Weights of a small transformer language model: 1.7M parameters, untied embeddings.
Each number is 500 + 50 x the weight over the matrix's rms, rounded and kept within 0 to 999. Layers, rows and columns count from 0. Numbers have three digits each.

# layer 6 attention key, 32x128, rms 0.208, rows 10-31, columns 0-127
489502514581534515485493472514487476492471524562498412470589484487509476529474472542517469531525530568511474455555528543578394453424463497449519494561534547517521605475563523569472479481510501539387522485595460604493458443440466491465523494484474528481493557418606471532539479496506455548539509483439506442421526477522486510548504368526406440466388469436523454524521519561480504511517
577509553526558581445451389549404512484557555498494460520527560482433552400564428441589462468613551553504512497479460540525457505484502423565486548533503498494523429397514485431490518522505487484603441545526535439531510510371452531451534544438547501483505497504575489470494537448456537510505529451528470420485591545450449622560472445447415464473516496420490499451479511529528484481397
472472500527490560483511494536470558470469438494465580526518539723544493543528444478580536544456555571522442441527496412492519541551419479485421547502504392548519522511441521549498512547550454508474474431538467428501541494536529538562523489439498479549530542530412560459593519487499506521511451544465541551508431449481501454408583417535468406442513622502477594506400521622486518470579
522517488551522423523525443446509536539460394515501505465547560402492574507493436414436463457511521466500478587584533554515581584521509497493511672589431413476430551596504560447493544490401439457440543516537566434494539528570492461419436517493497477488560514516396536444509564502574562490503510490570466403491509510500552545391512508498451484434565518530630533486559517477507531480622
499507511533441498458577434473550442414465536467572618438501540474446510441517508474478536520424538569411490415478406502492396474590448553506571383484513459605482439503590526511547529533582515572554506464559552498498415430583541506456514514583479394573483482547370478469490482480524477480492595492448594439465467546550479522398428461547472541414490460474450496422484448566533480491491
490410530542506491459520471562454561576602478607495431485572420397572455469475585490466570558518508465500526511402425461605441496529496564557403612500567464526497408596440479439482474543534496516575547449507529512495517437522422474527430485498513513548597498428464539490563481447469495526556493459452510564387579550530459494518488518468521553488512509505483490567552442600494525542466
603502471473504532523449534536500472482500469478493462522527514511450500510525471476488429452507475448488465541492520466522532531449553527539558495471518510469526557516512483467476507517531479517518568589515513493584478550536533490474482510461498418493484477483598596556498494546489459502518482518572534534494453480517445575509484555558455485537580544545465501460493478447522516452479
453510478495530522419539547589579588451561490481439493482528508535467548525566516567490426530510622538458520463554504491538525531375487493458538495500456455464425450412428588522492446518564438563515415417453558542504411526517510521567440510478543509508508562528408477458526490458471498545461529531500540463501513463587501516507512419578502471512468415579432430461490446442452450481500
564474520464488459505423596503485490456539552494406487499528487557524524525464484424477592476424535503421487504531498427494433530465535594551499525495532519510527445583513449520543468538477532483444553555489427550517537400486486555541440516602554491535516443579549496544476529431566596459450507491436519542494508501500497459448599511554476420452484546469387539498458555518544493494503
472590500523486465520544540559514539429511536512498522524547565483492417541495492513470483520527449493550546481533520495424467517579505526552531466535520526519468544490464445421457541570464502539486472485495415443439512531553489597544551444497472459565542464478514475464484542496517432422559603494502422479635422593470538447478531420414544425545525475469557504446473540458521568495425
513587486532549474527435492519440514544521434455484481484346597409509458519546460512506573421611561485453476510541488455541551551495467491550477453502501360475507472511504590409462506545559471424453550575502483594533491522510534436456483520539454544558481551503550470564538505629401531532513484522537500535545598527471478539554426585478568498479579514432569540631521475485480485464494
495457585558422554469472539524432492515489559514487557502453472535555448529502453521406504417505560551556484485501492551479484388495618459487444558527451567560511441483504522498535394573424563468546536479513425473507516532459523457567528422460505490489568509561486464561542519428520573478497487514439527363503482548508514430527431556453503573537446519533411572417466536542473517517542
561465499522446432536575525539547462453440445501455497539470500449549509565483448565548480484561443522458484506472593578434408462476477504560483498437580438547420516555546573500522502441481530437547468503503503513481476423469483404571506429510539511515521502537538478510501512538515655415474457459541542585509566503375553469457485474391464495476529492507484455424476467430413494484521
439484451426529446567470483506527540508497462470591483412479516607528565472453582386579466504529576579483587541601475498554535417505488423557488473540431523553500430439367561530588460519596435436536560454552501533447459471575459539512531576440539492508428550502391493492513527457470490504522462509466644512448585587486555451472615471546456477505449503536486479577529509537462575506477
450433537506451471538573594553469543516461404476554543470577485497443532386509564410527405594424494541495508574456470544469478525526504449500412520429486470447541478392490544516506440503438544518475528406524513416505456594470453423441495583549432461452593444514427476496509550475436514558406485455477521479543357508478527421555463445544574465549462489505540575532492450461484457451556
458492523468440563446408453492468507603495457546550494448584446481511421440540510402545459542446561526521541442433543460503461556411467546471417465515429480529374533532562512405517524516597457538498431448439674444444361489679645551432508584504527499556408531505432410531445519345492450506502422438462599509480545409522593544550487442499409502446457417444495464535399444516516440436487
452574541446499456429495353458401435482501521422500511397575440473554528583437553483588523478452536611509576473552534524497563534636572438500541522508446525481432461429387469517582454454503556487587397449521541443387467460524504491557567511589480590516502482508496437513577412535522570577475422459561607453480502537468565379442571423490514465437476547549504531524423510508446374552441
405530545422530443466534518510520492454487538477510518506513336545539532461401471502394522423500452431486557532501549514508521512507457462427464460443489478480464485452525447477447513600577585547496443469551601528573488470511408421476487462565487491593468513504503477438440566468458584494540503486510387436561479518455483519469471442386386616480507510557585506530444451532470471531439
583503469510569485511506516524407374521541491469456430588487442450529472461559458523447620468534513573471504563436481507598425604552465515527553521574509493504532420461598479457533498509495527428375515548547520542578543518539453503467518474471530525515545541552579552468520554465420342586479540534451491508574526517532573528517447546430443482546540483503458489524512532443451533507544
491481508497502578466447518582587491483523426583606537555538509413600458430614425478506616453579577532546520470468585508400539453447579468458563474472521517565479453533560493550519528417488482617480518474543526569512495481364491487473574498478567566549484425535560453415548518513445447485488528515585457455513404567537543474462618546461437537482487590561469608616526537511601530508337
494597573507445459537462502494544494510588527464418515413548510544564566415537518475463514544589521450464477386480473575603526471532526566504464546484559560477509496560537476589419483414464414453547438458533538435427377490547535535524434536518523501476555631644525565423492570495486475497497427419540526497572521481407459423486542457479495454536419476514522581509590511444475517493446
511576434413501466516541524542519448464535546538557524503566567514500501468390506477609516385482506484499492458376534497555585527522454551501461512507455528485585426463451529429456632577409474441388527541609523473542437455548516492531562438566447529494483511492470462521475538539472532464478422510522493491506522468490500437620548564657487575505505551449430548551489503517564460521630
# layer 6 attention query, 128x128, rms 0.218, rows 11-31,43-63,75-95,107-127, columns 0-127
501534535469490489446479470480528609511516435537588597503485537500561395605445535473540497559413515335411503513530556466507570514492443571483533447517512522386437529625501446650495520443530455459542503425532494536442483436514535537478428510437499500387467521489456563513465486530533426583527518497500467470502509496435520588501483516450508347513570551549538448449458503432463476440465
490522489386448452390509498504479532610423512530461415443486553439340462514492417534434501564468427488562530501554493348488497507477570479504538483392487486456516485397456468532503565413411546522493464454418507562417531449488493446461557560493527578538507518501564402564479571477537478434457488570525584409482527544543472538522539442395584487464420486521429559518470513508462628556514
495503553384465519526503514634416482516505520455521506509561514507499390497504540514502492561531468600558513533500579420524535565395594519606494495514494561478557435549411526578591477547634504487485567523511483591535540464464437432388567446450527452526547497456599497429529522524580431497622493538460510548554512454512459520542579444451533530498486545488545447504453498503448474502524
528466514472529614480515399537508438506446516481466676508412365409400448466491565505417519411500497511551409513546536534543482495506447473521508537580532462495548557468532416584510529428539446475439536469456553665536458545446492502548551488466451462459674402521485515479570493407514456517447503573537421533456524492586518485532442521399498518565422507439442435439543490518500465479470
498561535591499469380541566532460400467469457471418510524515560473419605538536532491572460486443391467573501482588579469489474487509586549505613423461509526476518567445500407418499569495562399644598455490463418515470541506522583442589500465474524416512367535547509582419477548441467566553398479473466610453434421551585382451464545519548549535593499584431551432474441522503437428475617
412480568547536461525509446445490519482591425553521458471517504531509508490542473495492581495501457483446545513504558456505555544561482478468580491468509565456500529500521539499480549494490539516468472468548573499463479466540496464501490532570572548489525511480459474524493430457459477535427505478467417524443497553539592488536509492439455504441434473410487488538476455573514441512507
417621507538566541544463487523495511494402474492569530434427528576526538378510424500519464627534558472523531480467497428455567615538498530448508473423543545549503579501506480500525488442512521573445500411463493476498548518502460537532435497452554546507475496542430508527450457474431522543557568394497437474553475478489474551548442479455501529446499511451602497570519453577505422515511
507576592487541490486511497572502476533454547450565488441448482439537549476539473510485372531520549482497483431503507506495487515440519475467575493487527505558461477512481508535558494499482528495619510548461512499633413569510540458507473489457355541476511397545443485547554401570486513479501570503464494545514480544561519458535511452435500502480488439514538500550491457506515529501450
495447474519439456446549518503483488503542450489520490506476489488544506444523425447563512403554519522523484564419460530520456456521571505467409397538482492551448514505519472493528477432531516533536541550463446535590537549453367569495497647332425499483489494487600494567533534480504583471426494417538531475514519551494494503516524520572449523524479488485442532561432544547501507539500
546555525453435510444558565494463435449507500521456542574453585410582550462516491535403493436499422486467459532544480485505485459470519495564510513506484542505546599578554541520485451482555563495527597528536523543552509485467473583502549508489496439616466462508546507506610498425543595487448488480464512551444618558488395522597483551509503599525495500455490501530476627558561362446505
432429559479556577603498548474469459494484465524450508504567471544462402433515421468537551462513424494460534517461456500554515478566477522456525563456460411519517385573601508495499453560446396429495487501515454466430536481573449459479503567460455441536587533521438446479541529494587504428545558541530452453464530505560406487543508450611559419448482566510523549527478509573491489488455
545502518533461457489503525573442496634375514499580438510453537460522413442497541553487445503436619463489545455539609514539570591478528623442554510482437545451499438469531418362512493504477571509550473541554577540455482445539544476509456527492495416528592551547379494537514529504552548493466410450475530346516551523522450538574536547528431392490463501480386484498469482525568455523550
440495578515537559474508550497482493505617590547472523526434485443589406457435408460482486505445538550421525482473464450413473456547549505539547526522585540498410527485493509503490490597468510536571508547429400484532467468520556579495462502542425422500476549557528523424541465535556509536451477444490504471472545463436516504554394607484519505524510545528392387526563551442644469418508
487431421479494452468442512458570478489549534441507448538559434488531447578431426496567476502537542529560403575571463525510597507580513455447516444497466524431513437587597406496455527481490477503518602550629530543570488463426565562439500448483539583657460484498549482550492399503544509490537549523523517555461581505502481451489486470527497527519508461475528493489478493478505498366451
557546534515517534559533522584530432550457482477520566524464565549454541549562486506414537477505527530462515494585523537488547505454494510528424497516600529525520515477512572477624519490570456501476400464524462469549535537504394517462515537507550570535478496538462483510546557505498545567488510496526514496586443536459468462503558464470521491489530527492523454459484454437468413504483
533501441436503474457570519502483511455441498542601438496517557469548422359437565497410496579452462506530425466446412551486459389400452515438371451573511423519494435538532587519482470562460368436384476488474504537542481574516525510496578521502461404473443489510464519533378480434543474488504474443597583460454508515508593499555546506459467534526594427499473524540540501493535542499469
577483572478519410491530535483370508535507428492492551530493538527542468627497502571552502430457453412605395425491523462542431515545556513527486532428481470455529528540476461507425410622520485585501536536632496529438445542523518555515491469492474562450527442527529483557424534569420406527493579463488496496435531459410588443422512508467475460527430560426498461474515419460453510485465
490521487391549525412465371569479470458528416468476462490379474561505532531366463428505475521444543556561451502537515443426426526427534571517489440488593486469528534518473502523427488393564538464557555523498491535561486524554594509478499548453485442379628529483538561455487490464487540597519534523451537468437519462527397406547436454615458512571511501519501526602473442534468467518507
470517526428527422470647493431482521530526496452559382497529589584529451559436530523479500376584427514519516476516506503381471494519488530485455508453477477602485540466523579569503574567460481657523584502445608511604504445510622476476501608506421531543507442452535448534495534430543507591496446495524466498511380510427461655494347419532425557540567570521530543551560587544607514518630
503501517456501526431439457534450435457454498597406510524434363544450447523525496520530498461594442552458446454400420572468494469435596572465524523530498505463483527525455516538496549439377431571581574487456516537497555573586498422358447418534403392389366527556497537434486575504448548622461466551421458407426490404545503575504452433547468482437481380473540536464424475534560548388470
476422520590420467484450487501484541477507539464490522501464538435466526608554454571394366612451463552520463514548552493371484548560509415583478475518428538473437516567424443435515416466509574459558558467447500491488552468439447558582567475540556555474480440491451437531495501407443537608531515462463498618385462585475513526473516545459566528451505515447545447566448495502543420478483
431520526515422522486518473439424502566539519553538491506367385501574539478503457482483494571503496424506495544506645547475522526516487618433442514456551416531506564499405523545484486476411532461438433449507537551530568526519433399566434491630569426500458432437515453518538493485549518409447559529597480529474544518511416510359436483577536562433451599491489589488537521503517470369514
471457494495510494486493448524402515504522508474551615456532490490482516552471391569536467441452535549523496523433587534509489531528531489515507570387528548410464487528504477519482428492451448594532409470494385477500510560485398393434505491570502542529402557437563490437547481601456473560660437459487526537436554553466581587484490375424482499532539455564447434577499499534513474571521
510409455508560455481464472507415393479417468498527469502439464501474551431464529531519508583534527493414579448490359453480470467475534491447542471432589523502494486552558453436512531409505558570593438445489450447519549562443490545492483557601447459550528458508534467507427563435533485502556467532556538425569499550440502472488460502617430504430515406540456577437631389526587548490488
471568435493458421410539560450481474467531506506468522537414522454525546538470474548465509530471551489532446361492462527452390425487516448482458520486461415497520557526595543497447563454368491495520471465539531538587426474443499468460521566500510561481486494458524461440547492526497477488481661499452461471529459490447561463553526470501435525497511445484569485472479501520513530474409
554480512449600483470469486496432518503506540469584558426440496500525399483538472445501540558465537538447529556457479621497482447486536527553393561496511522490503554607480531542481390512499574472496610510551497469583509655482426511547493566425514525465559548439454505535491420453461439509486472457575477437470507527478523430536465576513530409453456475444562546528472523442472545493431
537480508501500514469567466470569517548505502475508535498573516487519560518491473469496506497519521480490512505547481462466464490525524500493524480534488482476514531485498503532488472519504501528451507470533487532515437490467511462522522518519533521521517455450487491477510526547507432521466538508509467486445552368571504497480506475441528488518491488520559504508482456515499513495476
512484516537500472487488518516486504500549525459468554505594636492473482503494514455500453445458516481503508535498523502468502526470552584501468478453514561545451457486521506460425451481508469491483510460544512479426482481496423446535507434522507508613490502463514547505496545485458479496505476509496527485500548418488462559448544544498538474480438543453637461476469484539456455461521
556527552459442491456498513546507509492520464479525531501541571538567506513477502442454502445446553516456561556470509568561450488464481450514473484536500434540508505589525506587527431441506482492489488448450504461511446455479559427585530481511561502572502548455587521535498513500437500473595505489467560470473490441488468495491519466488532482472504544403497419517484480482599463474458
524459570509462557526491563549569491530478487569535409527514505479466498502525524576428526482478515559502517525533481552478493460524594431548494455523479463532590569522465468562531525514573466510534567543459496477519485497521457537521517503411476488502544558570556477490609481539481546481516530465503504471468558452480529457563452529468537512524520556489488507519508520475528450562493
488451493554476497512501443533456528555468478522584435510475429539518523476484530462606462503406431478550446451482509538545401494516491387414506426533556480522529505437555411555483564428497480566532468587489488503462514553594482520507471396564545511438480435592464556531549544503485580524444599523547563491477493526460515518509455508493519532542506482486429485562533422518468489549452
511488478514478512486528492481537539507478547531463460459613558523516545481563438492512512542468519492571449548508526468525514486537516436458471467449557490509650566528530537541511497549513409582585437482428525393438448509483439459603493502402449465532441514524493570584490544563500504569514434522581466565532395509467445529461463440455454484470606558667389426447437385555542485485570
545531487480466504494476511436433464525494452418476504518496514580492471435603502505511487473419518509516463396403401444520407511491479565542548468415496535566526474496461356436446457437474599540471508444434470480561489417550520547497507417481509567440526488530504603448553509481489549508525472480544469644463555592512456535502505498621486482461487453506453417463504441425482485549453
543435414520553530482553524426519581502421600493482423472541537503503595492548465444485536474470448585419564532456517505458513468520512419480526504492454479454549573467501501523439422482531507531555474503470480508517499497499524535487481489452553498474531410508583498536535511547519426483520398539528521573429483547458560458493554544449569522449503437568472486442496460466488466491586
539412449537538572541512474443468452499445478564480472465438511508639522453423513486459585500567525483493559551558438538521491468460427465446547480546444423437520515578507515506482464497472534481501466542477444483539486489533537546404432579524510436601448469390503403478440489492516380563574502506481494460412527494447474444549438546457482529487474433491420442463497554478563435498569
448481456437447432523546473455449550544540550485527473516576421511459525524496432567515444524577561448586494505476559512485482539438442470468497487517504468544495562494455527497532552520522529517486534447516569506475494470527474441517460439484428504509555483507507519484516454481541530478471611553547442585525439423508461625472510483451513418467474565522571551429407460443438553478460
557492521500487540608611555503520545462533447547430508564474532520451459541548417454509499614462571417514546558542602475451553540599465471493537493453513483621480480462415547483465450488457459466509459538563520577343466458485487511460521467495465492410430457451468499540544489544474511501541538507510437490564476528553484520504504570649500534424562474610545462547462494525467539585499
453535522530394561516457484633591438473510505540556543458506494525452491469515564558373450517586504527537533497450496530549544573429555470499562460543511520470528482529521396459481428495528458524604486473504486498561492555465499500498523514500488571479485435507463536419483517526465463488413441524500460450447605474488481456510482499322593558487485551417568515552484435468558566530543
463491515532407559406476428477630536395534439549503500492516567528570448526553466434521414468553507601474642491497546485465543482578355455470503587590475422448535545538452587490466564441542551511416438475520497461481531503443511458503456477547447488555486421477417458431436458521542526485555505568512476536580569541456567522538560505474563488496439481479522493557483524491491506456624
515488435515509515510510531496391600499546462491618552482500534451652532454531380515535505580541447450445471400408443447487578557432510460591488385540493514464546391368482455419477489544542557542430497462584437448545539527501542512600459484485513582499490494526498522432511492469473524586476459511501491428503531555543514566500524499471540422518474551454484451416579548460521477499499
483444491516490491511345498515510563579449456548444483446450467533545465501511521567487509552444435524523568582490468548521442510507470419502454472501475498417598497543447468476576520504586489487528560415448579454422504473450549460542408438568558487469526438479515433562457485515550474455415553422568627514457590457518458488500500507550515520549461522522405512546600356502477582499443
489511543538504553476441445511503368615585466489542493433526507306506404476460471367525516395546442523545529477434580538484486471521536469519500495508523440465536457492569485546462438625577556452497505483509427461584579637483504400540404475638468400512462389473520452549440618479539503398599518456542493427490544413579505508478455367497388534486599408416442484476610515475426495465517
477549603475503509468541536448511528503488581511425467466509486458453432524554532529532472424562436561479530431456495538529534491499481484447590558559406479546589501506431564402418515502554456472533470486547589552476457505485548494478502492523542510591472502494552443579492496546419647499450448509419448490454497534504494408471468410432498517539452488436440464536456549460499505373570
494494475582469594582432504501477478473586495516453492552553424505547578541492454483505502548501524565563486496609539582514489489536438499531427523419553481516479537526533464514501444556478349505580475502540543548432440508423484565521535476522513470410555507425515497491465475540452495523514488390470498457521403453481486607544567474511559508464540564512615426564526565500526525481481
481561407526499429422516418470569531468427525503498568494518505487453550476589503494430490504491525525428515456548409526466423460580395500457556487360475464491414465475613540560479417439522490407582463500446490526563459482448511499547510449479470499491498498475529474449338481521458544415505591588474573383487510547445493478526483565521548527499448479477408466533454461519416555338532
506523458455622515433533570493513521533406493523564503543507525462505608487496427533504406473538520451441412528490464450454498414549397465516481499598401434549539471503453446490556532499370417386542510466520537324588588528536444517542520379480523416463413433499475545488538547584448450549499549544413478506485503619512540471452612464360546557547591477497506542518472494393485484515488
476524492476526502498417433513553378422524465450521533484491483455500440513469452551514560551532529560401501462439467407478532537492547465509592482353549430511439465578507577584463429530486502419423551460608413463570432507439424519457539464549552501489542577447543492470581483635478543479559545546596479629491484471469423481493387504547532614452573481496515532534542538532545466488449
481455548434458516402536526470459487538396518471528468468538467542451553493545574503443515464465499531527553541524528492536434570453490517547496473532504491520519520460470509560473526498489517508493456460527453492460463508574562463536452488469420531524598559442448493456537477503512519539479542437500511520432503487544563502457542498513508478474496421536478496522455531489543481476486
492480546486506448464570512477392534504462552533536521433577534432460492461522481540405495496452429545578621493606555555484477483515471518492442570453471408503529556537517477554498575460456440482531468467482513469506453523511518444524410528419493544544436579505484565484513463502479534493496486566529513503474576467497541412423575547525585518531512516564530456493451533553421535555572
524441572539488503442512445559507457511459492452498494459539431541478503458484523507463483492509436519579490493577516440571520494558551534572431532433462473402480475444493515560494551466431512487541446570439444488492395551506476472474426488464536588506480570469539561530511585517453540489526476583474515477565494466512519493507537553482535544485550513491463462500470490517532531543453
542541487496547494454445456486550509568525516486335507538505523481469492483452487514493492439499433562483489575550439484456467461462457491524599598539523577454503411540482567488484515479419591458516501526564530523498499558405566519477554546451553460475408451527466464551480497547516428535506413599452499529442466443564466454469498495485479541494516498532529453551501484484540511455527
545357450529552470516467521425577513556557480498546467566468471531455455510488523468514449533515452509461552502472455482536510434556577519447511532465497486545554527455468518459478509517399527505458519524527540465521455523522493504533447527480546459531533465402534415517402580507471425413500479515501458491470391528515462550463532454451486458524467552525491464454531522527404539533459
522478562524447493520487599545480445521526540462528478491559478479539488518459530467554487483442474506500439502545475438462496531569488496533515442476558540492515511538493484491502529632417453527544439509486491405488438459405454458548479459527539441525475490414497564510430468491461498538463515584554457472521409450450479553493522506516543576481473472387505466536433501466466520527528
533417480540504381482549505403448449531422447560441517443424493536499481459444592532436534483562638567432485541484495484441441495464506439470539486539542481478515565531626463494515477430464572524448543528521501417492429488659565425542490537462588465638509403397546492513457517591412464457510574570504528541419490485566437398499520452435568518494477483445555566531508606513549399499448
457539402515415471487559468576460436466443493518484412511475490470482427404478546436435605518494459503450477455455490462433623493488573532526559410489457527443485539542486523611488521599534420522521427584475492531541453523449466495478345469520475452612459481471616496484489565516547484438492444534455420475506466577507460530534531532513497606454497522465557578463450514577465477520530
552487497567424531492476571474517608449431469506421564522397612502523518422494476438543546491540452570465477554580480529513539505362515453516548524575432530498514493511495524523427452519454494475589505501408572546538502573509471426529514483466567518555409491611499448481507547434576527480547449575472471503531457486454453481484543468539449538471469483522500465504545466456514540490469
495600484501540494494520533528580497495453452454513398475578413525502522485560506482484498473470522456467481429490485431477471550586479529521523512502472488567487547485386513434540508530491490490594516482533506521527571446393492470523482467546454488502471557530430515547499437503465496590471558477537446472462481484478423463535483440479412435430453554550558473526581544457511515524504
528343511518449467426477460488535518463507417542424531518387427404505543533509483491489458479507502511477556500426527455490437467452484500441558520447430564397497521432526496432481489513557549560402464465495556491370485510408488593551582434473570522539548492428538485524453519551539576525479545644482491529451506435514444507502511448583545498550469466593493599444520379482514522398623
451496510513473423496425460505496428581598493452515588526477540511395508614521426497475543496498452481549548447490600528597543650426566447383497530452454528515470464511552523557507547510460587574448434536516513403556591479465599509509437507539531514569525446510459492497419438487476460544480573475455477464578511421503534466455540509489539618570565509459525481485497558378437503432539
512492628544584371563490470505523475456458549510411579484622440598556463454450549525583430436472439420521493498567539513501453385552537551494421555569457500481529406488425406477508444476578511542508480553495436556545386465462461551503536471574508448528557482559449501526485566510471472404506469489559585537554595590527517486535479471507496426494549527358393539385510469539500420440528
458501369450407470455520446563476536484434568599459381528401382434499509486475518487579524613559565520510398447486522537541484487528541508510469525523567480523646442515378478534437407543501534560429413496502389500454495502460398554596505552526480469368493518549478445532560496521473542528491515519526441554518542545628503474498546411506488562512490522501597571529466505597379485555385
510510462570616453468477497585481434470409406546523475557500612472447526463593462500512481495464524552445561566413436518528593587530465567486459425431557641520602555475505489549462452505520654495460406528546579496387584532508377599475558613522422554621439565434548502583491526553482439445500467581502621512475457535535547527455528563457493412537570587611449570430377497463534509523496
502485418573459373498541522551451475436439551499448476524492484573479543445475521511578499462542489564576438515507456464581520480432523515478478520515551497507456545523464395683457574514507404572435436457585522553467550534442670552626424509538452532446460488456485507469602345496563520544476480545494507455494522553504460604379515518578500498349472443502537541418521423452467527540565
562441515534404579657545417440540512511460506521479445536558569548501574481538506444521540561547508454569546528610519519530472552511430481458453471466536519523498454538473563495575538504478551675399509483529582592509521480442468448504484523531478457478464558555499489509436457429455449430589454447369491596482485521470514424465526522518527452462536508592511385583538532505577538432474
479513520530468498449425421386446476514571420551480459547538506495464578430459556525411452563560481457524578479568570463498478560451492582486524393529505536525575520491425530513429522480525478465436487562468549559473468513513490496481456560444438527506402525429498533563536491500469526466365441479535454564538457469474502498482431577474523459465411421489455402505539544495601468542457
522457493514414536506434506437508546548447516398464460546598394570613566488519462532470418538502486401512505508476581541476437461528503581582464475514465553413536526511537488517422413460537525494496560592477508438449473436551430536567483481501516410496405480496518451503542481537535579501451428476514443512507424653553450530456502559531435487562482482430483471602431503437464398497462
622489484561565519476471449541532444519598620551502521490519507528586378513545519466459549438529473442463489390549488524452550465536591425528566448458564488545458505501531322528474493537475545562562519427388535526445537554434481423433505539545523625484497412536508589513437515547410487537492554515496515438493402544611493481517438493444544602603460397498554574613452505439489540470595
471378508502560499566527469588497561569436505472476587508595436477569531483533506505494510433509545670519456526453500507467512583458480487514469497556365422406492564461514546434506514417427548436486484515545433562568535513539467495539570484594486584484494521517496383525453409518390489482469436511536497518523466481481601505500484500532507441560422506555516493563499482527423512499576
452491527471523483450523509476516437528516511546527510468480481492487465471519413467489511472536554494541508491509469488555484491487546484505499484474504566450519450501487539453542457492511511498477466462497497507506472470502544429451504448473456499428517486481488499515452531504500448548479482543446582490479524437529521511483510527500512501516453475542530477466482454509468527516542
471495480465493476495508502596476511512509501487471467453538495486464495453592454486537422509442500510602519531481451488474522575461488581516473479430500468573483370536492457507556476470449470473411542507572514469492500481491464565469512551534430544536405508419498519591525541562453472489565514496479528548468594507524480451361513408517449450502502523510460437508473465568469465550469
516523542496554489414490544575402573533519569430538478437510484504558474304501417413514472490446507465554483609446470450486446504506502447529480478517584509537480479471478480595578456413455527518386509463581525456522453546526480426512575424512481485486499560406582558543542478519384537560519610483514501447547632529533458557395455503451470514522505491486637535474578518526522513463450
529492438592522525573495499547473536552485562476483537517423554562503492452499477559530512438521564588416525502430489475489528468494461441484534537524449489497448492448541446555489513488588563427453451514456504489499452485546474440412483600502475477597545497476490626542535469556495480532568494500553510545405560448577468585511535552538507628611557442421488487529472450422467556571416
513535495542539490530503473520451497497462487556433518447476488568444491440551580453465442494460501458451514457466462557488573504510517435563542554454532482473500514544500494517380483428500538535482517585493494525559465506541521472501536351434532448537524573558519513447464567480529377432574517466457574457445516560557492422513490442599477592498515534491428517504489384519537528496467
478509558462533556531490458565569516435516436464522541477474517521528520529504529573529574516574453525423479491473448413474533549460549475494633520531456554447491451386459392479420480509590527468534470467540514533482587487410501524580520482518443407517461434452514407409515526649499509525528539538446427461501469464600428496453482441479539517478522566512488460586478470577487530491456
487549467533523430506446486506426373433519549532479556460454542478570504398480485594536485486546530519491430468459447512468506459539524447452470542514539450606570549508550518435458468518564432620418502502520454475463544576592570550572514518465619461434574407546647495434492519368494437540512498545445411469662486536510533554517496511408608447467434470535405497489542456567546464533499
513389459510497486573464508479546587483477587490535424506454499417563481398554459563601500508537496471383396508489562545461491441486520492493461557583642547504472581503525499520486489497555505541491557508414520481619554553498481540539548641515638590515446462485492590527576485531458324555545438483519485482568435509450576544468421492485494460497504518483506627503520543491525537549366
541611466529475470508486449453498478379522565499499461512462528555470464532496478478529568538476439540529360516518475518536476491397408460507421577523481539477547513470454540443497594520513528519565486439465534481483531536545509431438549473437451534553442561369454423505432450457472487468565469575580491542514605565524540592500534506563384530460498567475455589561482513577543508519407
570509479490367604435524450525454389474538513479615545477510571487539473497467510540505478407470479470551438478491637485528621441453478451523435527416462413582468524477563566397538559548475473524430520489488489547504480490467519555579518525604534525483527551511517550505501527502585384397520498531478426502543549566573490523459475468536535460467539539512523565512416654483457422431500
459425505470469608575481499493414555623417492531528552508453512472541499487544557495631564499453435539464440603535581506443513488574513474428550516630468463435473633564464445567469453515488520530524530479557481544469488400495656637598500466521528582581484515522509428457535553429507531546548499451449613479463502518478476454479518497445570475574484540460469583501508467467467515538451
456510468488487427586470534479529500577419519501532566507544519591447448601561509518494455477442422437536570607438591494484623578459439435522541620538493578457512524504545511558565401418443428591574570524550617497371512481592472545565435514542461515473462451493483605446441546382531476450514377343582494490535516469439501542500526454493493619562652449563458508461634507411443461481484
494536517509523534498534528412535559520593535588437507448411476471487517501458556486441407499514435490527450467438501483447529455308412460512495409506573407626414490451535403474432533451625542505520456452482569468475472470472547561526529497452540503533392496528499469465527478538560498519463511404491548578525468480427469563552563435461492458446489464468473426467512516453450462458534
491440495501361506440486457446535523605397564486527477491460430519449499527545532520507484563555538472439509487535471505501446544523515504571456511602401423467473317410515479547501510538492487483465434439397534446507544445414526517461499492509489494461609503495478498589455486443493523504497502468487441502491575464550483478537584437552587518542568566470449436492495489578480475446464
519577533444536580437512593512515405584504519446497509514414506555480512563531537533538564452525579457442452578574483468468519434478488492492509463470473508399503453481573547414481545470559506488610489616560520395423468465548525497489535496511480523505484673491464443567480471472476560505487488488537571417432564531395502453541432555557512393519622547544443421504522535540546508363548
491588459575506553424597541422497429478542494488480469454512482463490447449584472443516405552468554453551493540569476527450454498445575513480587477541534508445539490462580434519462514501493528424529546527501481508494503496479614563526464452522520616467534446519463565464518532484549473535484536522489466523522453468571450453510589534395500503574444500506499590511410468580458509498464
# layer 6 attention value, 32x128, rms 0.197, rows 0, columns 0-127
461465496439520560522487432494433496488521467414570566521519495444589471495459599572585442497440468481490536524463469582533452373459427528485534385463522506497478594619519496518477523551431531530520583585391524563507523513478531480493561502394601471476392459512480483469550521484443549525522486522505462457511461429581533475500469502418482586515509481473410515470560515522512495484604
# layer 6 attention output (transposed), 128x128, rms 0.229, rows 0,32, columns 0-127
516466504479488495545575375491479466587646473555514555584410551492550531451521554520464563572458449473462583526442457422484490498446459575478533431504476600451464616517474489520524489454520405671432471480526539540506506495484563519477618516519386445585558326505554335574484518496501498416553467451446525502567425461475498538469486510511528410480474483516534424486454525539490475561500
541509523585519513528442470570460519548541543531467418440532507463434482532467440524617393458511554510483473468482557494509469592525616446486506448445545502408408446531622501521567484577497599429550430466475440493526485447519526480446465524555415498509503549495550462631539498524480408562579497496462438502445420480507523586497507446474518522523535554469518489523464482479536520483444